config.toml
n_head = 6
n_kv_head = 6
head_dim = 64
vocab_size = 29078
init_std_up = 0.0167
optimizer = "muon_variant"
lr_mult_down = 0.7
decay_fraction = 0.561
seq_len = 1024
train_tokens = 626100000
Each number is 128 + 32 x the weight over its row's rms, rounded and kept within 0 to 255. Layers, rows and columns count from 0. Numbers have three digits each. The size before them is the row's rms in percent of the matrix's.

# layer 15 MLP down (transposed), 1536x384, rms 0.0281, rows 319-368, columns 128-191
100:066093117138135109130185175180126160160161142117110149187120165130139183186146116145177093137113121140114093125115125106127146110196146109110078193164146155124112124115207123124094149147171125
103:088126083151122116069159127149185118135106151120166114145180086200131075142100121097119122125133117115122121160139156081084137074101039119152129095154154136118106131161116180094148110162090153
094:179128125164111090149166116161143099125145138125198112091106136100166125086157134131171114141150131152079086172156093121100058148074181136075109083117137158167069145165113133115133080135168067
101:142132119154103155200083143113113131130085101187156150106098146126103131137163071076133103156137058162138141082171147103130178128145115117132147162176114078089090189081154104172149098144128130
100:164161153085109105150126161046122106110160137089154148152110084089122185113135099084160181144080124112122126152093138088130054134137173136158086127100108152110128130155107163156175114131129089
115:093094137072163050111129134093175151089155187161102100149104104091166114122188116125114155147214084154124143099123161100131130085096181116090083080138172095096120124154105093100112117110147097
093:120099121020140083129107015107168137098115136128176158115123110066143098164144126077117121140124149115111106100119145128109114122101138149095140167129080140141151081076161138100083201125106112
101:076136125145123162081123110119156115107168103197158158122169144147144087159215151086107140052122165123085121170141154106141144108107090178125125136147137163126129080118110122150119122140135146
105:132164078173202129064148051101145110149124138138132089048103179116138122105112113132100138108135145171135170108193049142118173103132128140117125104128089084113136147132126195133120052139057163
096:177172116155098154097101137159081114093085138175159119100103151119185105084123130173105121149143164099134126152114145143111151157113087116159119135110123158167150089079135139102141113142129068
101:142108107090115153089175145118080153154163141050125059163161156112121105152082087181076078141224127124178115128148164104122080056152125202118082081133175101079148108171185132145156140135132091
094:159029172119087119123129166130130103160141141104132199165151123136116109159103194120153108069138063135097124117128143124133180159156132150134111084169116134039094196098155110131132126146132135
099:099156161122126151168138217127097122109047140157132176187117148060161150187135132083134104154179127074058115170181125105186180153122125139162125124101142080112093128099125107130163082139103138
102:109107141067091174145131122127141100158179114176159142137076127097130102125125123113113141122142143155178087178131137116186116177109171141127080184139110183155113145084118156169184116137154154
096:172115140167072160126165127136145095119158079151109115090136186108117096091136114090115126086131155128119100117081121128184115127150136138145140151108117162131156129098052149202170168170148116
100:133151127116134144138098152113148164070139161157106136121128149146151141122166141126172119113161159097127039136118179171100146159074176112126104068052178096130111110102119140140087181150141058
102:133108140054153129093193151107137108150156143080138130151082068102126194160143099114123129130172155160101094142121134108181161101081150153149202138112127123160030158154078134150184045116137105
100:120201204115108106152107148095149123095125109124128124131075128119107166146110157103160183093076103142125129148171108098102160120226119172121103120094171121168110096129167141152147142086060150
100:119118159141139177083139172120140111104128153135163085082119120101117150106126132178078095149106115146157119116122145107210138127168095126196147147156120105088120114115135133139128193146103101
095:133217149104189150146101137068139123142135139143164110170187085151168149115213071133125100134193136077104104125130074108142079114092160050147121153132163096028093138103195108186062134120192141
096:148095154156066132118150097080170071046102141186142157117107196148077077149111110174117103126184107100162122148145094096129128124096169183109117139133096113134098135100081157145140118122185154
099:168196044153150101143152148092102112111175165204065146096118106158138108114226135152079139131126154108116081155119193127140181189147101108064171138094117113143131148158138076126197132123137126
093:155155106099159099112036144041133101142088141080097099096105160146143088108132194141174080194113162078165162100140161161135173126109141109061184125184112216149134148136143085125209112081116162
097:122049103084181125149094165144160122133111121102118149134103210197155091101155103112137215134130133169148074169130049138143096090076125112124110112097104154163134130151152161103120120154122123
099:117068130115160139152185102182120137153133178133134114146120136150130076119167161141076113157159141132106092149138115146138167133155125201102165129124103104154136084120116160115145081136114120
107:107125131104117191153158139157108142064135140105173184087134134113116199138172167125154125084152106109091124167138120042120093149156151128084145118115119184122103121133133130165146196138165058
096:143113172124181128076154112101170076146152125171063158139139130115126124153152145112158093107127134138069156140155139172084153176126081129093092113109165118024126063126114101098118149111095148
094:142128130153142138088137143125140135104082202128160128129131161157118113145154102110093004117161217173166066124125126133129125127183109114137159095138074138119121142121095104150089122161159113
100:143060088102154089105140077093098131147123109115144128132146140132041148054097112121120041119125084169156156092138165140127089107178135138077164111148159072079172140167087094154080091155087107
105:175103125066108114128123161131139098069088156103053163167075076122101115100109115150135098135117084134089160142134091072166188109159158124143141122139161098130074188080113149071113128123145120
110:085127177118193134085134143062150128163118082113121160191153123146172150149114112160128166164141115179155132186157156126130124113119125162107137080102125146164120096083161088088187130168119110
097:186174132126173147183112176069092092149095113087135130122130131102102176201122129110107093211109181120106181111111118175115148166134108117195072170160118132178144111138134104130089094134148135
101:132145129161116120178135144072112191134132135086137127100085109091117151117167166124112153132129136176135114115122109107101122142111208142170132187086147099168180133084111127165146114153036133
099:120150071149147149141161124100113127119159147159193101147130191176154129158126103124090129107048176159082154174117147103086121164141145082119141091098170179095137139118132096088158123061120144
106:140096082160111093113123144101108122118139144144077144169125157136149203105126095126134100126141079150144092163149139203199150155089097095123071120072093132133140137110082092138085101148126092
102:129153082160115106144138103131146162116184066175083077185138125100148134137098154159130116174070115137196163102203103100159140036153130125110162149088128108164139119190094153100164131114117140
095:108076122159155159073155132135147134154119130158116136087197133098207127115129126152156083171167106160174175184087126126146132156097135115091135101133160111141139140095108161137124083136142108
095:073122129157088203085136160103153094118131064113105095154122098142189099130092173166143111102144156119104109091114156106143113110154185137173164112117154147123076146134203143123128104127173126
096:147096165152183140148077064088128137102159134114112148080188123105115113126098115089187075120077121098132120099099154103147174124127134124120178094123086203122079124130121102158142161128105133
094:218115144176142129133100115128105093180237119118111164103117074063151103114178089129110117122132139065137069120124116114087205150079126135120128118141147123069078110103102130139137116128106151
102:157120142164095117181082087096088119134144173169172087119071133131107123159102181147157138155147145120152154073129082122110163149151118136079094168076099117143185163145154145134165123109145163
101:107184199140157126163166131106159123170170164161111149143102030087075193123071166118144136150154135117163107157181100153134159124091155188157104139144136029110126104139172167130171054135156143
103:069065148086122092117062133119133107101136059089093142105180126143149158116145111161146134137104156077139160074140123116214141100153143141155184145156060102155086143110174095165082171089131084
098:093111118116172143076171115124078119144121125093121140101191183160103102096182130025167142084095173157087121202089106154074153150159136142131108096089128118161166112113124099162156116088176146
101:157114110115125134114149107167090129180136165112106112103116154111114088147115125192088145097113160137102105150143082136143142155160177155120134149113125137136145061087112129134102125104132093
100:119140107089133105076096034120130156082154171120093164087070088126139101092144136144130138135082065141144059073117106165142130201094227134137141094133126132129085139162185135113148087141111110
101:153137161144148181158135171142139150163142058191182094111147101089096158139189155064141134116156155167174126143084187089152092068137107132132163107146149129118111088130122098135089095118145160
096:089030149143130122155083136099097134157122142152161161123080128126149168160158119143122144111193101075149138106168174124244151116140147143124131115142115111084117072128155124175120138115158121
101:095086159161111099204127142169125197176123132115103116117126077108124087090147116132101111101157110071110209163148155124137150150185113101173161148159135207146146087136121150103136143157180081
101:142145183126140139066107088134048131174102118133101196130093132169153130124141137104097124109063155104222150177155188124119065104153109166130101110154103084160163189119090164139079138048136120
# layer 15 MLP up, 1536x384, rms 0.165, rows 320-369, columns 128-191
101:124135067181081157061177091157119075154146121070166149155133144137157096103145154139149113166132136135113108141156139105129168121125183123159134097076117059177067118105126075140040126132122094
093:100085174168104155116028064135172131152140204122113171118161162088148187116054107149078085136162141142125127129089161106135113144130129153157168121183122095163152147190179120115109127096080166
104:101175113172132074111142124109078115151114046112171163089108092150112173166172160124098196152128088182111175040145091117138098075124113191132140128134096087077093147144132152121115120112087113
098:119115150139168125114178099149058125137140125104100168151106120165186099120172121136161199146167118164150118088076119102138172153113177177129115095114113134139148130138124115099170126139113162
122:123137116110191115076129089165104137108079093095141158147134095089117132094130189122154147156141138137118121116149137174131128079211110191109136092122134158101176130154107120107184124066159085
091:082164146203086149127151174158130100143155160091101153103152151164071123133119141136099140142186087142163169161156125102168092145094066104130084123118161139182117126132100206160121152167119139
100:094087167140099133158142100153128110101128101158102095135124116094077115219106175112149110120066078140111127077165118095147169113154052132144149148152129082130149087127122127193127136121058101
107:098171121143144119139177074141096152154163134162171141136111172104064153147150138119146156146158127124086138102203119145183095129085153137149155125173106126114136134101108138081125129144125080
094:141129117108141115152121131109147117102161115120143100125132128104087138124101130054101101138146133205106172131131081067137111165123149119105096164160117114147066097099121092088129199036132110
103:056068107146122118072088133144128144177116137126106124128127178088107127113123095134132115185138115170119107179115134139123134076114124123176112132108157168134114145069220132113101108153142140
103:120208122123076130123133112133178136154113151146143102154179166076121176099170133137132172150183148110112121220159133088093142107156128103160128141102143177162151133118060189144183090100149088
100:090085172124177126131137106085195114139157070115108114137116124071089190138093122117192178180176096115194140127170100101093142142187126091093141148070084134147082136091124146155125111144127049
098:168132133104134069115183143160039152061097193120145120112164144116119194080154120153102149157132159114091107107089150130126092167130097143128085130111102115111113075101140138084156166235110167
096:174119111089095137129181116095138145148119181172105089107124150108123142105103097133106100069121100107137084106153197124110162132127142148136105187176127180116108123124132113147140140083115092
103:118069147100140110119160129081126095139134118128024157092158104119132092138080087168104130131150176128121127133140186083156111109113116100176119176080118158113153126144144151170099106089144134
096:110119132168097113114103120138106128118146132147081137098079135099072149111123084153102077136127088159149124119163061085048157073118062162078120079098184145115129183144117071060143135138089188
107:111114126129162123158113146126207116094101093098050168116148069137155183141150112131132123088142097136119150141122101099163125221149089132149154117109107134111172113177159084102116116128121121
087:116074106108166136198136096116130106127154112101073136081096177116075092142153093077133127114063098055135122145139121114126109142123091129120198127134117153135117126134135127148100124146166135
095:122224170146159089151156164195163059051130104134141136111135121129111094148107170158153136108167128165116189110136116158112133182098047116045147170109106105071108170127122107132128146197128144
103:121126139138107131157145149081118129110093093165153132161133094092147122152094111111169116206169109142089169129115113154185109137132124159120122164140113133051144084140148119099200109110124132
100:151098128135126092079143116113120138179101104167146107088129145148121100092131177113161155090171130123089104077129138094115144138192167140124134099132122193176119044069177118158121107151101109
098:155136085090151150189152144093079072123176146207123119143108150109118127102123126094162164150104099157174153135138088107087138106123189085107066118191127113133134134128124128144126153150133108
094:065137181116067105131137101179147140122165131098118158124146117106107110174180117114115141149139102190100112144144130121110105142126076110132117125151107192144164079150129128145101135102149088
108:105114151123129104112130105048103094107130116105160090115162071141160115140160062146117171121114149168098142121122154193159116067115132153138136139113130111133114110090148106187117160099090094
104:133152125130168119039124108130142192150143140131122163111124098136122126165143132148144092057210143144148107111161133133091147136101122127151109109117112114082192135107176118112109149148194188
098:132191074111121185142133129092154144113150131112118106080128148123145147096100116090085129150148116160118161176149152131199102133047149184154154127155143178137147119109068144213149191126163162
095:102123116073152166148107116129182103170160112182176153006127153131121084068122099088094091131126160105145104141147140157141105121186111112119190166119106126097150142134067115157126044165131111
096:184143155089110137142142072140083096125141187155132127076106110138123078118103138150152159108144118137167116131134162099184116105115133131092162138169144093088153148186154126176122174100113129
109:146089138100109144158144109105218060120083164172154072117167121116129148080139116088166119088150070154088112120167099121127123142148140137200086144112163178105112120078147050163109136078162125
109:100163124112145144019112137132131131106147210133104140091123114092150095173126118121133098151099108137130140139134151099156122115124126123071108107126185165163110207115180147133152086126070138
096:109125197147199143120166095096119120097194136143146110111090117148115084166116089040119140123133111128177164094055072142107139154138117159150125149127109122221141094158117099146141142146163152
100:137159171108139100151149095103142177134108145094099123072142110153111125121133101173122135133113132207173109114117130097132155116104187146152155102119118056120117186081121118159089152156121141
094:140080143131126146122134181127052146122076145129157097105163135136149119064085175112163126142138126149152149177122157158159070090150061115147063121158107091108165184119142178133119135162133145
110:126161128148097135087081193056165085156075163127115152118097135133132089123134157096051094178174118137139115158107222187114129120121092078135080131133073154128135158088144103179164102155195082
101:153077116106145119118063106148138098110132224130099153131105143105102130153125138080104122106146111091082109188099103144151154217154159147173132125156073145139108086079177135124141161124100123
106:117098094147145161075167225134081091140163142138124149167180128080158146147118126113193121146141098182095130143095171135167141111121147104165095122118114088141122121181196144104110227166117094
087:160080139096153135176096185125059158186140091187138151124144173095058166045118121103111135134084076122141124203120136147125121112183090115074126079150129133070171082069087070130117145159070163
091:081096212137153187079174130102205128093133211091118106120073180112149098148097125184107151079110107102113195108144148097118105119121166095159159109134165086161104157153136131132133124094107128
102:107131133154088145120096086158054103115155122118087163166110138099072110138138127082143109081069170114140104147143076157114155134099113095103188182150126074095124119116114128094114136139107197
101:110108181152107135126127094135136116149101147138080152091101149163097110160092076103123084154102117123113156125068119128176085124137086162133078083112177107141069113134050167119173136135145119
101:154126202144125167136065087092100144149137113159106088093092150084141101087149121124134092095176116114155112169139088124243118073166088030132155027167089150150115102125140171116143148158112077
097:160087141185080126070127118136118145157099065146117132136101128111157150128139101088174107138123168120166134136176140179109118078145125155113048126062161157129162112126140189130127190156079128
092:121135161144098190134118137121142129173114120134157110131079133222079115122113115143131142138159093079125122111105155149157103138128197077135101110095142123121157135124120148143170076152155108
099:124125094147110093072082107104119096189122125141122114144165154143079154089075125100114146149120148133097133062115151143139095116115134101099119051075149071152081131149089135109156104195066129
098:069114200117127170077124126172099093148120109099119121075167130142137163111103133110134154117122093127143155084186155100151147167151138123185129138106135102184057053124141138107092172161129110
096:166069135115120148123157121127141155150091091142161118162053098115111155120111112139100119149126113181128166125130166104132125152098125114051172113130095150076078113109081176144140110122213081
103:156114153109160137155109126135124157098148154118101094137105098092132149153135130151131162171100106130221114100128114099120121154135071140109077086155118114086195169097070133091161176104145122
099:103125084134118170114078118066177116152102157125189161101167153100090131099088118146116118128141125106137112143099115080164147118147111166151162129096111140106079162125102182119154114152104108
102:108166100111131108157088136088108145207133038149142173100137107152075157135108137143106101098046071121101126132134111182122158134141186110086170126102111085127134113159216161115126112137154127
109:106115117087186127111125142109084126186047136127084159036121135135148120172108094075116142174137121191101135098170154172155108094137123122146145073125135120094140146160132135118145139148096101